Weights of a small GPT-style language model, trained from scratch on English Wikipedia.
Architecture: learned positions, tied embeddings.
Training: a variant of Muon for these matrices, 87M tokens, 7115 steps.
Each number is 50 + 12 x the weight over its row's rms, rounded and kept within 0 to 99. Layers, rows and columns count from 0. The size before them is the row's rms in percent of the matrix's.

# o: layer 2 attention output (transposed), 160x160, rms 0.085, rows 91-101, columns 0-79
# v: layer 2 attention value, 160x160, rms 0.0743, rows 92-101, columns 0-79
# q: layer 2 attention query, 160x160, rms 0.0596, rows 96-127, columns 0-79
# k: layer 2 attention key, 160x160, rms 0.0528, rows 96-127, columns 0-79
o91 102:58 48 35 75 79 32 39 55 69 39 25 56 57 62 55 46 49 43 37 34 53 48 48 46 34 69 58 93 28 60 44 55 49 35 44 46 51 43 74 52 61 59 51 58 62 60 40 66 59 59 49 29 51 53 41 43 59 37 67 36 39 63 48 44 58 55 32 43 44 53 33 45 45 41 42 30 56 59 57 69
v92 074:44 52 53 63 37 51 68 33 46 60 45 43 46 51 61 58 59 73 51 29 68 62 39 54 59 41 50 54 55 30 47 42 45 62 79 49 70 58 44 43 85 49 57 57 59 48 58 40 43 53 42 51 55 58 52 67 65 56 60 29 40 43 31 38 77 46 48 65 50 43 63 69 59 39 44 74 37 51 39 66
o92 074:69 57 67 45 59 56 37 54 58 50 62 54 48 42 37 40 54 41 68 72 58 45 73 53 93 44 41 34 76 44 44 48 49 57 56 44 31 58 31 56 46 55 20 68 43 44 62 33 53 38 53 40 35 54 51 53 58 49 52 56 40 59 48 46 48 51 54 59 44 62 35 39 40 47 39 31 54 64 37 32
v93 074:71 50 59 46 61 57 32 50 43 39 53 40 47 51 29 54 34 50 52 45 52 53 41 61 58 29 26 52 43 46 53 48 44 51 62 48 27 52 48 57 41 42 58 53 44 45 53 42 48 44 26 54 50 60 53 58 52 52 34 51 52 54 50 52 47 51 65 40 67 37 31 45 49 66 62 37 51 41 29 42
o93 072:39 33 40 59 59 34 34 49 42 47 49 49 65 42 55 34 40 45 63 55 42 47 46 48 43 66 56 42 41 39 63 76 47 36 47 26 45 46 70 38 54 50 49 37 60 42 40 53 65 46 61 66 36 16 37 49 53 56 76 35 25 44 44 52 69 62 44 56 33 55 38 46 63 47 53 53 66 59 79 62
v94 073:39 54 47 53 73 32 70 45 33 44 66 60 62 58 46 53 54 40 42 53 49 41 48 32 41 56 73 78 35 47 41 58 46 48 41 34 29 57 38 56 39 50 76 51 39 48 60 54 45 61 42 71 61 66 50 47 50 46 31 58 58 28 60 43 51 36 70 43 69 69 41 30 19 74 45 45 40 48 44 52
o94 074:47 50 40 43 77 64 55 63 63 61 24 64 55 55 47 53 41 45 52 43 63 34 38 72 33 38 37 46 38 52 41 67 63 36 70 67 36 43 50 50 72 58 40 35 73 48 25 62 66 45 59 40 51 51 49 38 62 44 54 76 55 44 55 66 50 55 32 41 47 49 22 54 57 37 40 51 42 36 90 59
v95 090:39 50 38 70 70 60 41 59 37 69 57 20 46 57 45 39 69 23 43 52 49 66 38 58 62 32 66 59 63 36 46 55 60 55 40 60 48 44 42 40 44 31 46 62 53 41 41 60 37 37 62 77 53 61 65 54 40 33 55 33 50 53 50 24 50 36 67 56 55 20 51 49 67 36 65 52 61 66 56 36
o95 090:43 50 69 65 53 46 30 65 70 63 41 47 70 56 54 53 54 73 74 45 49 43 69 37 47 80 48 35 62 36 50 51 48 41 47 32 48 53 79 49 37 37 53 51 36 25 37 35 62 41 42 46 42 46 21 43 61 45 62 67 57 54 40 83 60 68 60 49 53 55 29 68 65 58 63 56 60 47 56 52
q96 075:60 34 42 65 58 49 61 52 71 53 41 44 55 58 46 46 47 31 83 53 37 53 61 50 26 62 58 18 43 42 54 39 33 30 57 46 35 39 64 51 53 34 54 66 72 63 65 60 38 50 57 48 61 63 49 41 59 47 29 49 51 48 51 43 45 40 45 55 48 49 43 41 27 67 38 15 44 55 39 68
k96 094:39 33 46 60 40 70 54 52 52 63 54 37 59 48 59 48 64 23 36 45 66 27 43 46 33 36 44 23 60 38 41 46 75 31 44 58 48 58 33 41 45 55 59 48 76 62 60 47 43 72 50 59 66 54 35 40 49 66 30 57 51 41 43 63 59 44 53 46 63 40 42 31 48 51 55 63 44 57 56 44
q97 081:50 50 58 44 43 45 38 62 33 55 63 43 31 81 61 47 59 53 37 62 68 58 62 52 38 40 53 47 59 61 55 53 64 71 54 48 64 53 61 57 45 53 47 63 69 66 44 59 64 55 43 33 54 57 86 58 45 63 59 48 52 49 29 60 37 44 58 51 69 57 38 56 42 36 62 44 44 58 51 23
k97 085:46 52 55 62 41 38 43 51 42 57 54 52 43 64 47 42 56 38 72 45 41 30 27 84 54 45 45 50 40 60 36 61 62 61 47 46 49 70 59 48 53 58 63 55 72 49 54 50 54 62 61 46 24 53 78 65 52 72 61 46 58 63 33 51 61 46 50 68 51 56 47 50 41 57 28 44 37 72 31 37
q98 096:33 52 57 66 31 46 60 51 40 51 34 41 41 24 43 48 53 34 42 44 49 53 23 46 56 60 66 62 50 46 55 29 47 64 57 40 36 51 56 49 42 51 59 55 61 68 47 50 53 62 37 46 69 44 57 40 45 38 60 54 61 58 72 47 50 70 46 49 27 47 31 57 51 55 36 74 62 54 38 63
k98 111:66 48 37 26 47 41 46 56 27 58 57 52 53 47 58 46 34 20 52 35 32 43 30 59 38 58 55 62 45 46 53 55 61 52 49 45 48 36 45 50 51 42 56 68 48 44 51 79 48 49 54 66 42 74 53 40 61 53 65 35 56 36 52 30 61 35 53 13 39 50 27 42 35 63 48 71 56 51 53 54
q99 092:44 62 72 43 55 54 47 48 52 54 61 41 38 53 69 38 46 49 58 58 59 47 62 67 60 50 54 49 59 31 56 45 62 63 70 59 22 58 56 59 50 50 40 34 66 57 52 48 41 64 55 41 42 38 57 55 32 49 47 50 42 47 44 45 48 55 43 49 41 35 74 56 71 44 63 72 62 47 58 43
k99 094:41 49 24 48 50 35 60 47 77 63 35 43 43 49 76 52 56 53 47 52 54 43 53 76 58 66 46 42 38 28 61 65 68 57 51 60 43 50 36 64 44 53 40 68 57 58 26 84 58 53 42 34 55 56 59 49 40 26 48 59 61 35 49 52 55 62 56 40 38 46 15 33 36 43 57 50 54 52 51 41
q100 088:50 58 33 69 40 53 54 36 48 48 67 47 52 56 70 23 78 61 43 17 63 54 62 40 68 56 65 58 70 42 28 30 44 58 45 51 44 59 58 45 50 58 55 33 44 43 51 20 50 30 52 31 51 47 47 52 51 57 50 42 45 40 38 57 85 55 35 39 31 46 44 61 51 47 65 55 76 48 47 53
k100 099:48 63 65 48 37 45 63 46 59 38 41 58 73 63 54 70 51 60 35 21 66 47 64 54 73 55 43 49 46 49 38 43 25 64 39 43 48 07 57 59 37 44 65 49 53 58 38 63 46 48 69 46 53 42 33 58 54 40 64 59 62 55 44 44 60 31 72 58 47 38 66 58 61 53 43 41 46 56 39 60
q101 090:41 47 39 25 51 60 60 56 57 34 47 31 58 53 47 62 36 46 50 58 70 66 66 42 45 45 34 21 56 41 50 56 33 41 56 41 31 31 56 53 47 34 48 47 45 38 54 38 49 61 59 55 31 58 43 52 61 37 36 23 56 58 51 44 48 34 39 38 52 61 48 48 42 51 53 72 54 45 61 21
k101 100:55 85 51 29 44 26 75 65 63 43 39 28 34 22 49 45 45 58 25 63 78 53 50 24 58 49 44 40 39 47 45 73 54 53 68 45 47 48 51 42 53 56 48 34 48 54 51 57 52 59 50 47 67 60 47 33 45 32 41 54 31 60 59 53 53 53 35 40 54 62 65 60 54 50 54 46 56 70 53 53
q102 083:64 51 52 58 37 58 43 33 41 72 44 39 46 48 44 29 67 23 52 62 29 52 61 48 36 51 80 53 59 38 61 45 43 52 55 46 34 67 68 44 39 47 59 50 61 54 56 49 63 46 58 67 35 25 64 50 57 39 23 27 56 47 34 37 44 65 49 48 41 57 38 50 51 67 44 66 72 40 36 73
k102 092:47 54 29 22 57 54 63 50 50 59 51 42 46 55 43 34 44 72 44 15 54 42 39 73 54 55 60 52 56 50 51 29 62 53 53 59 66 29 57 48 45 53 96 39 39 53 51 39 52 62 47 50 51 67 41 50 61 46 47 36 36 46 53 60 46 33 54 48 43 43 68 57 48 50 56 42 70 63 44 58
q103 089:65 35 40 43 42 55 76 62 61 51 43 47 29 50 47 29 73 61 47 46 51 49 53 36 37 68 28 52 47 27 56 49 38 64 48 62 60 61 57 71 64 48 34 75 48 48 59 46 49 49 39 58 56 38 48 43 53 53 19 46 52 75 48 47 54 55 42 44 46 65 39 51 49 46 34 55 50 47 56 47
k103 101:47 55 48 54 56 35 93 52 35 41 36 60 37 37 56 61 47 62 26 46 49 42 75 59 83 73 35 52 64 46 65 34 46 47 52 59 60 49 56 47 30 46 30 33 49 53 33 60 30 55 67 51 52 67 40 43 67 66 58 35 56 56 72 32 62 57 51 56 49 50 39 36 50 28 49 67 67 68 56 49
q104 067:51 44 33 56 54 47 29 62 54 43 37 47 46 56 56 53 66 42 57 65 65 47 43 36 36 38 30 47 54 54 45 18 50 45 73 51 54 50 43 54 56 61 44 54 40 45 57 33 63 64 52 46 58 53 44 51 55 59 63 28 53 50 51 50 65 41 63 60 85 48 55 40 61 63 57 44 40 48 33 66
k104 082:52 56 42 59 47 46 51 45 49 46 38 57 55 43 69 23 59 46 58 53 63 34 40 49 41 37 54 38 68 65 53 55 35 42 53 53 67 58 48 59 50 42 57 47 62 49 44 44 39 35 56 51 51 60 62 41 47 43 16 52 50 52 37 37 72 53 52 35 66 38 64 62 43 72 54 62 72 50 03 53
q105 088:40 23 56 58 45 63 39 56 41 40 58 33 81 65 55 68 33 32 69 76 60 48 44 42 48 45 42 88 54 58 57 67 81 34 53 53 66 34 43 58 47 57 55 60 35 56 30 44 63 58 54 36 32 50 46 44 38 48 65 54 48 48 63 58 49 52 54 48 56 42 59 51 34 47 62 53 70 47 55 32
k105 099:39 28 46 66 78 35 42 53 39 65 39 59 68 55 56 48 57 59 47 41 20 35 48 49 53 43 58 67 47 58 32 61 31 30 53 52 46 41 63 49 64 48 51 74 50 25 56 52 47 29 39 53 62 63 27 57 58 57 65 42 54 76 45 38 55 73 46 47 52 40 46 63 59 75 53 47 53 53 40 63
q106 085:35 41 59 51 59 37 42 60 48 56 35 42 37 46 42 60 63 40 62 54 51 54 38 60 65 61 38 67 67 86 42 35 51 55 44 54 58 41 49 58 52 58 38 59 57 52 57 58 46 38 42 42 81 42 40 49 58 62 50 45 46 44 51 53 52 58 30 45 51 53 64 49 68 55 59 37 52 64 70 58
k106 092:59 30 50 54 57 57 64 52 53 54 62 65 48 62 46 34 43 24 57 49 61 53 47 65 33 40 53 40 42 40 35 47 39 49 32 50 40 66 27 35 46 51 71 85 54 40 60 74 57 44 47 55 44 58 57 56 51 48 67 41 51 75 73 32 86 54 67 53 56 46 55 52 42 34 44 61 54 56 46 40
q107 075:69 42 48 36 77 35 48 49 76 52 49 43 52 48 46 49 44 59 37 34 44 46 37 42 62 48 25 40 35 37 46 72 45 47 70 39 54 46 34 43 57 36 51 32 48 55 39 31 44 36 36 49 62 32 58 47 57 25 65 46 64 70 54 49 62 44 43 56 39 60 60 42 74 46 57 46 41 42 20 54
k107 091:27 49 38 28 45 56 58 38 60 27 46 57 53 51 43 42 46 57 28 37 61 64 38 30 37 53 45 57 38 72 39 37 55 61 53 43 46 49 44 60 59 22 35 39 37 49 61 54 57 49 49 46 26 66 49 57 47 55 63 49 78 62 62 62 42 58 43 38 69 55 43 42 69 48 41 51 51 41 38 60
q108 079:75 40 41 51 55 71 52 61 54 60 42 56 43 60 72 47 52 32 61 39 42 41 41 41 44 59 60 65 50 57 43 57 55 39 55 53 61 55 42 60 44 39 48 56 57 15 29 68 40 47 42 42 57 70 43 46 55 43 53 58 66 56 51 62 36 49 64 55 62 21 72 58 46 43 39 28 69 44 56 65
k108 095:59 21 55 59 41 73 39 45 64 60 64 50 34 52 62 49 49 40 26 63 31 36 47 57 50 58 53 54 55 67 46 60 54 74 40 45 52 66 66 63 50 43 51 56 39 34 40 75 52 16 38 54 53 47 46 53 25 62 46 60 46 59 43 38 46 65 43 55 44 38 69 59 58 44 31 59 38 43 40 44
q109 084:53 27 58 52 48 62 45 47 65 32 47 63 51 30 31 34 37 15 53 38 51 35 54 37 47 46 37 62 42 54 33 52 51 66 52 49 43 35 32 64 54 37 42 57 43 61 38 32 52 41 57 61 58 37 44 42 53 36 66 45 34 31 39 59 68 38 40 75 55 38 63 45 61 41 47 45 67 55 49 63
k109 096:43 24 45 50 63 39 84 49 37 44 38 58 32 24 58 37 54 75 48 57 66 64 41 65 54 52 56 34 39 69 49 32 49 64 60 50 68 51 29 41 47 33 58 70 52 29 27 59 43 47 48 59 39 55 62 48 48 46 31 25 56 64 55 34 63 50 27 45 41 51 46 52 54 49 48 39 61 54 51 60
q110 078:26 49 59 49 61 39 38 48 69 37 44 43 69 54 43 55 47 35 48 65 51 75 81 55 54 49 49 51 39 44 42 50 30 28 42 54 46 51 53 77 50 44 42 71 60 63 09 61 78 45 38 43 42 22 56 49 46 35 43 46 58 49 52 46 63 42 47 26 66 41 27 56 42 69 63 48 58 55 61 57
k110 086:60 58 23 45 37 44 49 42 31 55 45 30 56 31 56 53 43 48 69 42 58 58 43 42 51 49 66 36 55 74 46 52 42 55 46 48 52 47 50 30 47 38 54 62 69 46 60 51 26 55 51 45 47 76 50 42 50 14 48 59 76 39 53 52 50 39 71 42 46 54 73 64 68 52 49 51 53 56 59 34
q111 088:66 59 52 40 55 49 26 52 64 51 36 35 43 65 36 51 41 36 41 69 57 53 55 32 65 61 40 39 43 64 48 53 41 62 50 58 39 33 46 57 51 53 50 53 53 74 64 53 30 44 44 40 34 35 50 39 25 41 64 53 40 71 52 30 54 37 33 59 36 50 36 57 64 68 45 34 68 40 80 50
k111 097:52 60 46 51 34 21 54 30 45 34 60 56 57 55 55 57 54 40 67 41 69 50 27 44 43 55 35 41 64 53 52 47 57 53 44 48 67 47 43 39 47 57 45 33 48 50 33 29 55 40 52 44 80 29 42 50 36 14 52 56 33 50 85 48 58 60 52 50 53 54 60 49 50 39 42 47 47 76 44 40
q112 074:55 50 75 48 57 35 54 44 64 56 43 45 49 70 40 52 70 41 49 72 58 34 39 65 51 33 57 52 46 54 55 50 47 49 64 48 54 45 59 55 48 43 64 50 78 55 36 37 51 61 48 45 57 49 63 43 43 44 37 38 40 53 45 37 70 74 41 55 44 57 45 57 43 46 26 57 47 63 54 69
k112 087:60 33 39 51 55 88 51 32 62 47 52 43 66 37 63 46 63 67 42 34 35 58 37 36 56 64 51 72 51 60 47 53 64 73 53 67 49 59 54 58 48 58 55 52 55 56 54 46 30 53 64 44 49 78 51 48 63 57 30 43 42 35 37 59 57 67 58 44 66 57 39 52 32 36 58 45 71 69 35 56
q113 078:54 45 59 58 34 43 59 60 42 42 48 59 42 43 28 35 63 55 59 57 64 68 40 48 34 46 27 37 40 55 45 53 52 54 55 61 53 43 47 61 43 62 40 35 54 56 48 41 55 61 59 30 31 48 52 59 48 51 58 53 45 73 38 54 53 52 53 47 74 37 47 42 44 62 57 37 49 48 45 41
k113 087:33 45 59 57 23 46 47 44 44 48 38 60 35 75 39 46 46 50 50 39 54 48 54 33 71 53 58 48 59 45 41 60 42 63 50 49 49 46 54 44 45 62 38 58 57 48 56 33 44 59 46 27 40 45 74 51 42 54 19 49 32 59 38 49 50 53 39 55 64 57 63 90 60 54 49 57 60 47 34 46
q114 089:40 39 58 48 51 52 47 66 48 35 59 48 62 56 59 43 57 73 53 63 67 26 39 47 46 42 67 34 49 50 57 46 18 51 35 68 48 40 38 55 38 66 61 46 57 59 31 57 62 72 55 53 43 41 41 48 46 57 38 61 57 41 60 49 68 60 41 64 41 27 32 48 53 72 58 49 50 54 49 57
k114 098:48 45 57 58 52 68 60 38 51 51 58 46 53 64 54 64 55 45 57 58 65 50 60 84 53 44 46 57 58 47 43 67 61 56 57 45 74 38 45 58 51 48 30 41 64 40 52 35 55 48 37 45 68 46 47 59 46 45 55 35 52 57 49 66 67 59 52 29 63 37 57 42 42 42 66 38 56 48 57 48
q115 072:39 72 55 56 69 48 55 52 29 51 76 51 48 41 55 44 42 66 32 43 42 54 87 59 51 44 58 51 47 59 44 44 56 44 50 35 70 48 63 75 51 60 39 61 46 43 40 40 43 44 52 43 60 49 47 38 61 44 58 55 54 22 54 65 48 47 22 59 35 52 85 44 45 41 54 52 48 29 47 39
k115 094:46 52 30 52 40 56 32 44 70 63 30 53 35 73 42 60 68 59 46 52 55 61 54 36 55 68 64 51 30 61 57 40 33 33 45 42 41 58 48 53 43 38 46 68 61 50 42 44 60 57 55 60 37 53 43 60 44 51 65 46 55 37 35 31 43 36 66 61 54 43 57 50 63 41 31 44 35 40 52 53
q116 085:71 56 70 58 45 32 40 56 44 49 43 48 29 64 61 49 25 49 53 77 56 58 47 40 45 45 57 55 43 36 57 71 63 42 34 44 37 38 43 53 54 62 43 58 49 31 44 63 45 47 69 35 50 57 38 53 41 48 56 53 58 48 49 53 56 67 46 59 49 40 43 48 21 44 60 28 67 49 44 58
k116 093:33 56 52 56 60 28 53 41 58 47 45 41 57 54 43 40 65 39 47 38 31 54 60 46 46 20 24 71 54 27 51 49 33 61 54 62 51 55 46 55 48 68 16 55 63 55 63 62 50 77 48 68 46 39 63 56 39 58 37 47 38 53 27 57 46 55 54 47 61 39 69 53 56 39 37 46 46 34 70 37
q117 089:39 74 55 58 33 70 49 48 53 61 55 69 41 50 46 57 64 65 31 38 67 31 46 52 49 59 60 51 38 64 46 63 67 86 65 47 53 55 45 57 50 54 44 43 56 62 53 51 44 50 36 44 42 27 78 56 57 62 33 57 57 60 50 24 34 54 56 37 40 35 54 43 72 34 50 42 45 52 59 56
k117 103:58 50 76 48 38 61 49 43 64 35 72 46 35 21 45 63 58 39 66 50 49 59 50 61 39 45 46 63 56 48 52 43 54 84 40 67 43 62 59 63 47 54 57 84 53 48 45 48 58 51 68 42 69 57 55 51 56 43 56 28 53 49 43 70 54 44 55 54 40 52 32 48 44 49 39 57 43 58 30 39
q118 077:49 64 35 42 43 32 65 42 63 67 40 51 46 56 55 72 51 46 42 50 54 23 35 32 40 53 58 62 41 25 27 57 44 45 58 37 54 60 70 39 55 40 44 49 57 53 77 58 53 61 26 61 42 34 45 59 23 29 51 29 44 43 53 29 49 41 56 58 45 45 44 48 66 57 47 58 36 27 67 28
k118 103:47 48 65 52 61 47 76 59 43 45 52 52 69 56 50 34 52 57 63 56 69 55 39 39 61 43 43 49 37 37 47 54 44 65 68 53 41 58 89 68 58 48 47 62 24 61 35 47 62 24 36 35 52 30 70 51 46 38 56 44 72 64 66 65 47 47 54 29 51 37 42 51 66 48 47 46 44 67 46 14
q119 086:52 45 61 24 59 46 44 40 53 54 57 44 48 52 28 59 57 60 54 56 45 62 54 57 78 53 50 35 50 57 18 62 61 56 57 45 49 36 26 39 58 50 68 55 39 56 22 43 68 44 62 50 41 82 35 71 41 63 56 58 57 39 52 68 59 24 38 53 66 61 56 42 54 57 52 36 36 35 34 51
k119 097:38 48 59 59 63 49 51 53 42 52 55 47 45 27 42 43 37 49 25 62 51 53 51 13 46 53 52 48 33 48 32 55 29 82 44 45 49 28 44 47 38 43 61 33 36 51 55 37 46 47 52 46 37 40 51 49 63 55 52 62 57 36 52 54 67 62 47 37 54 54 81 51 64 58 44 41 49 54 46 67
q120 078:74 38 56 34 37 36 40 64 54 46 67 45 33 45 56 44 55 67 33 41 47 65 61 39 48 39 38 21 51 57 57 38 49 61 46 65 53 31 57 58 32 64 58 60 45 35 48 29 46 78 29 58 35 65 58 45 67 57 67 53 46 55 35 61 41 41 38 49 51 44 29 50 49 40 42 42 16 52 58 50
k120 091:53 42 34 62 39 51 63 70 43 43 60 56 37 64 60 53 61 79 53 56 45 56 48 56 45 70 30 48 56 34 46 61 41 47 42 46 40 43 56 55 51 40 51 26 60 52 50 49 49 80 58 59 34 30 47 65 44 54 40 33 66 66 27 52 61 61 57 30 65 73 57 58 64 60 54 59 56 57 42 50
q121 080:43 66 54 61 27 42 31 51 70 54 57 55 40 44 46 59 62 77 58 52 48 60 49 45 24 30 26 54 66 78 33 51 34 22 48 57 50 43 42 46 49 17 44 74 48 52 52 47 50 57 65 56 48 59 52 46 70 36 51 30 49 47 50 57 51 49 62 49 61 52 54 48 40 43 56 55 44 56 59 66
k121 094:55 75 73 61 53 38 57 65 65 23 52 52 52 56 52 13 45 59 48 77 70 82 70 39 57 36 64 39 58 49 71 45 39 46 59 62 41 33 40 30 51 51 41 45 61 46 41 41 38 56 52 69 50 41 44 51 50 42 26 47 61 76 51 33 69 42 30 62 47 64 36 70 62 58 43 53 57 30 61 25
q122 089:46 58 47 54 41 38 70 54 53 48 53 38 51 43 36 55 41 65 49 49 28 49 37 60 72 47 58 34 52 42 46 39 59 67 70 39 56 39 71 45 53 29 72 17 31 43 65 25 49 66 38 60 43 27 53 34 47 38 40 67 41 47 30 54 51 44 58 35 46 50 59 35 49 68 49 62 47 37 38 55
k122 093:36 48 39 50 49 47 58 81 26 51 38 46 59 46 44 59 49 50 55 86 61 68 48 13 31 40 61 47 43 35 60 86 59 61 60 39 44 28 52 61 43 40 67 32 39 39 37 50 62 59 45 56 55 52 52 53 46 60 38 65 49 46 54 45 52 51 54 42 53 60 52 30 46 46 48 54 33 35 70 49
q123 079:60 38 54 71 57 62 50 64 48 49 25 59 40 44 48 55 35 22 69 58 33 64 40 52 63 63 42 49 47 54 58 46 41 52 56 64 67 43 51 55 56 28 67 68 44 54 33 43 54 61 56 61 39 47 33 62 49 32 54 53 59 47 58 62 58 57 54 33 37 66 36 49 42 16 65 55 63 51 66 67
k123 096:50 41 42 36 41 52 48 44 44 50 34 51 51 44 35 29 57 42 49 51 59 64 63 57 42 52 51 35 60 55 46 59 44 62 51 63 68 34 43 35 50 58 62 67 39 37 31 51 54 56 49 83 46 30 41 52 57 49 38 44 42 54 78 52 55 66 50 50 66 46 52 50 48 43 55 44 47 35 65 68
q124 087:60 41 45 27 60 39 44 38 55 54 54 56 48 53 46 66 48 43 25 40 37 33 79 55 55 45 27 64 33 55 84 57 40 38 65 61 53 65 48 45 51 43 22 60 51 70 67 54 47 64 43 47 60 49 46 56 46 42 77 52 51 33 57 67 70 29 27 59 33 46 52 60 60 42 46 42 65 58 60 50
k124 092:51 61 39 54 29 32 60 72 68 64 45 55 30 35 63 42 46 78 33 67 61 52 49 51 64 40 62 63 50 38 46 41 55 36 67 56 48 73 56 46 52 59 60 47 46 51 51 57 60 41 51 45 53 30 39 38 30 35 55 44 68 49 46 48 71 43 53 15 40 25 82 41 52 63 46 56 58 57 38 57
q125 091:52 48 68 43 65 69 51 50 48 31 48 47 70 62 57 44 66 51 65 64 61 57 50 50 56 39 72 58 67 40 53 46 45 44 48 48 44 28 32 68 66 44 41 32 68 51 41 45 48 57 54 42 37 40 41 58 42 37 34 52 66 48 58 55 71 54 32 45 71 62 46 45 58 49 69 54 47 20 53 65
k125 087:54 78 70 24 79 36 56 62 63 29 50 66 65 51 59 61 48 40 30 72 53 40 50 58 28 45 55 51 64 37 47 56 44 68 43 42 47 34 37 39 48 59 31 30 57 49 57 73 56 55 45 57 66 40 40 51 37 57 61 69 26 42 53 58 45 66 65 25 44 43 61 56 60 55 43 53 39 81 47 25
q126 083:72 54 46 72 35 32 67 46 63 65 51 51 55 51 56 42 72 68 68 45 46 32 51 48 54 50 82 55 51 69 53 45 35 52 36 58 65 56 82 60 36 39 32 44 57 41 49 72 54 48 43 50 53 57 58 49 66 58 44 47 36 63 40 48 31 55 42 51 69 51 55 53 50 54 44 55 41 48 30 49
k126 090:73 28 50 61 66 66 32 47 56 35 65 46 66 72 51 48 63 39 57 46 31 43 43 51 45 54 58 43 48 53 45 15 39 38 52 47 44 44 50 58 57 57 46 60 48 73 61 37 49 56 48 45 31 49 38 46 57 54 39 28 51 64 50 66 43 40 60 69 40 40 31 32 46 61 43 48 43 42 63 41
q127 085:37 80 38 65 67 66 46 48 46 48 42 45 60 56 43 70 44 18 55 50 62 51 64 40 53 47 74 53 58 40 48 72 27 56 61 44 54 55 45 36 54 54 43 42 58 67 47 54 67 59 46 53 27 27 58 47 47 50 42 53 43 44 47 32 35 40 55 52 61 63 44 70 62 52 61 56 50 50 44 44
k127 099:64 56 45 28 41 62 46 39 45 43 64 55 31 61 39 39 39 53 46 33 74 42 43 49 56 65 55 30 40 49 52 61 45 39 55 55 59 56 45 40 49 52 41 58 63 47 44 49 52 37 49 49 57 76 57 50 57 39 59 31 48 36 62 42 45 59 53 64 26 37 49 51 67 52 56 41 40 55 46 82
v96 077:20 41 65 40 48 40 77 34 47 42 54 25 61 71 71 55 65 70 52 54 38 42 32 62 51 38 63 45 44 52 62 63 68 68 57 63 56 49 38 43 53 53 55 55 50 65 50 53 37 48 47 30 54 56 60 61 30 46 48 54 39 69 47 53 34 53 42 44 37 51 48 56 45 63 45 48 69 48 59 62
o96 079:48 67 33 64 70 56 60 56 30 69 34 56 46 39 52 64 37 66 34 26 44 61 75 40 49 57 42 52 60 55 60 40 47 52 52 47 48 79 56 42 58 46 49 48 59 38 55 32 53 42 44 67 58 49 46 43 68 39 57 54 63 40 42 64 60 67 49 40 60 46 58 53 53 36 56 45 60 56 53 61
v97 078:46 44 47 41 51 60 35 48 39 44 58 49 65 49 48 52 28 36 53 62 48 39 58 40 58 60 40 42 45 41 51 55 47 47 57 49 67 51 34 59 41 41 47 49 55 52 39 32 43 30 39 66 61 55 50 69 47 43 61 30 47 50 61 23 60 66 62 29 55 63 49 53 39 53 70 58 57 45 35 56
o97 085:47 48 42 39 28 54 62 39 61 56 43 52 39 68 46 51 66 44 43 39 53 61 46 44 46 41 68 41 50 50 52 48 47 33 59 57 50 53 49 59 44 59 62 58 51 46 59 58 47 41 40 66 21 54 55 32 64 70 24 42 42 46 42 39 46 26 42 66 49 50 49 58 46 45 13 43 26 33 45 50
v98 070:49 64 39 52 50 57 41 57 54 38 22 56 60 58 47 71 41 62 50 51 47 60 75 52 43 82 49 35 61 73 50 52 54 72 63 53 51 55 37 56 58 44 56 36 29 69 34 59 30 36 73 32 47 54 48 30 48 43 55 49 68 36 86 49 53 51 47 35 66 55 49 65 46 41 48 59 48 51 50 34
o98 081:64 39 57 63 60 41 34 46 61 59 53 44 39 57 37 65 73 62 57 67 58 40 45 43 60 62 38 64 42 50 34 29 35 09 65 25 42 50 47 45 50 36 29 37 50 47 66 60 72 48 35 35 46 45 39 37 46 75 53 49 13 44 50 47 51 68 68 55 31 38 50 59 44 63 50 33 69 65 59 52
v99 083:51 47 53 53 59 45 53 60 49 32 44 35 47 28 43 37 52 74 48 57 45 64 39 50 48 61 58 68 40 54 53 59 49 61 50 46 44 48 58 14 53 60 48 37 51 67 49 44 34 62 64 57 55 66 53 35 37 60 63 67 51 65 54 66 37 60 65 53 45 53 46 49 43 59 60 44 57 42 56 45
o99 103:53 56 66 56 60 29 35 38 68 40 42 54 43 70 42 70 37 45 50 44 26 39 68 56 62 43 39 26 54 54 38 24 34 45 52 62 49 53 62 57 46 54 35 55 44 52 53 42 52 41 50 33 49 50 28 52 57 42 46 26 44 48 56 53 67 69 46 47 63 53 47 48 52 51 43 30 69 56 41 61
v100 085:43 37 65 33 47 52 40 50 47 62 58 36 71 37 30 45 39 40 40 44 55 51 48 45 59 56 65 74 45 48 50 53 44 56 72 57 47 45 42 55 45 41 51 69 52 30 40 38 74 24 35 67 59 72 46 65 47 72 35 41 38 49 17 57 56 45 50 63 42 45 45 67 62 67 57 37 45 64 41 42
o100 105:61 66 49 47 40 48 54 64 70 65 57 61 48 61 63 49 66 52 70 46 57 48 58 42 42 55 59 44 49 71 39 59 59 44 43 52 65 61 44 53 62 65 41 54 69 57 65 49 32 52 34 58 56 56 59 43 52 55 51 63 48 59 59 28 41 46 45 53 58 55 54 22 58 39 36 52 24 36 39 51
v101 072:39 50 63 40 47 36 51 27 56 52 47 39 36 65 55 46 50 67 69 39 53 49 56 72 60 35 40 51 57 62 73 58 68 41 37 58 42 60 62 59 59 64 58 45 66 51 75 32 54 53 52 25 62 40 62 56 62 35 45 59 49 41 52 33 45 46 49 32 40 56 37 45 54 46 43 77 24 34 44 60
o101 086:37 59 38 76 61 66 63 75 37 33 45 54 71 40 45 48 50 52 31 39 63 54 46 27 51 41 53 56 50 47 51 63 29 59 47 49 50 14 48 35 66 48 35 64 58 60 24 77 60 76 62 63 48 54 53 41 71 59 50 63 55 46 56 39 55 43 55 65 49 50 59 72 41 48 68 41 55 58 58 61